config.yaml
n_layer: 22
d_model: 224
n_head: 14
n_kv_head: 1
head_dim: 32
d_mlp: 576
vocab_size: 8192
activation: "swiglu"
norm: "rmsnorm"
norm_place: "pre"
norm_eps: 1e-05
positions: "rope"
rope_base: 54000.0
rope_fraction: 1.0
qk_norm: false
attn_scale: 0.177
bias: "none"
tie_embeddings: false
parallel_block: false
init: "trunc"
init_std_qkv: 0.0334
init_std_o: 0.0
init_std_up: 0.0334
init_std_down: 0.0
optimizer: "adam_variant"
lr: 0.00139
beta1: 0.9
beta2: 0.95
weight_decay: 0.12
lr_head: 0.0038
grad_clip: 0.5
warmup_steps: 456
schedule: "wsd"
decay_fraction: 0.865
decay_shape: "linear"
final_lr_fraction: 0.0
batch_tokens: [16384, 32768]
seq_len: 512
doc_mask: true
z_loss: 0.0001
train_tokens: 319100000
steps: 13430
dataset: "wikipedia_en"
Each number is 500 + 25 x the weight over its row's rms, rounded and kept within 0 to 999. Layers, rows and columns count from 0. Numbers have three digits each. The size before them is the row's rms in percent of the matrix's.

# layer 15 attention output, 224x448, rms 0.0635, rows 214-223, columns 128-191
131:501501499502478533503472504494530441503527513528467515504508504513493493469522524437492469500528488521513495487515521467528469516412470525529551488512507530491505478518497537513390469477513565
101:462514443477482475473504483501484507504525493505510533468507552483528541504514479490489513491502474498412487448522480488474488444531503522497501555540454515545499479524496519496484488513493558
102:502474548486506452463535506501504515542503525499508480482477565474474490494524530469533514468514474492550469512455474524523490518514534523533487511480495465532501496542461525502448541536445535
098:526497458476479512532556513514483531489518485513549441518508473495510502506483470511492499538475531510466486506487484523491533517529476500511530523476529514494471530468531452448490488441508457
080:484482484517524482452546481487484565537485503501519532515524501493480466500526507489521527517478516479471458499508501541475525487555557473521495533522516501505533458471494539484458539522485491
084:523478480529520516451517510491514515500524534483514474515472502509515453516455525518467436530540535492500528527489465514506512519491517522523492539428518450501485500452492482508545489466463496
116:509472496451475465481510517487499529537480518483488471495496492543487449484530512500485536500495467462511448450482487519546476472556515487524496500461508463542567445467486532531498518527529513
118:520492545497500534471488504527478520516496529529532503523507498502450516450508535488541487520476494461574463502522482496517508483497516477495499529473541469492530433526429489505526577491515465
095:486528534476499534512475528504449455488462517519451507475533490515496478509500519482490563523471490513532484495533545478509514460475499474523491442549493521498547465475495518505484520549560506
111:467497512493508505506472502495460473474526532480522455492456468509452493468488496526498518504488508480503483544504519449526510500433454516515476505433490457459539455480448495516541481492495487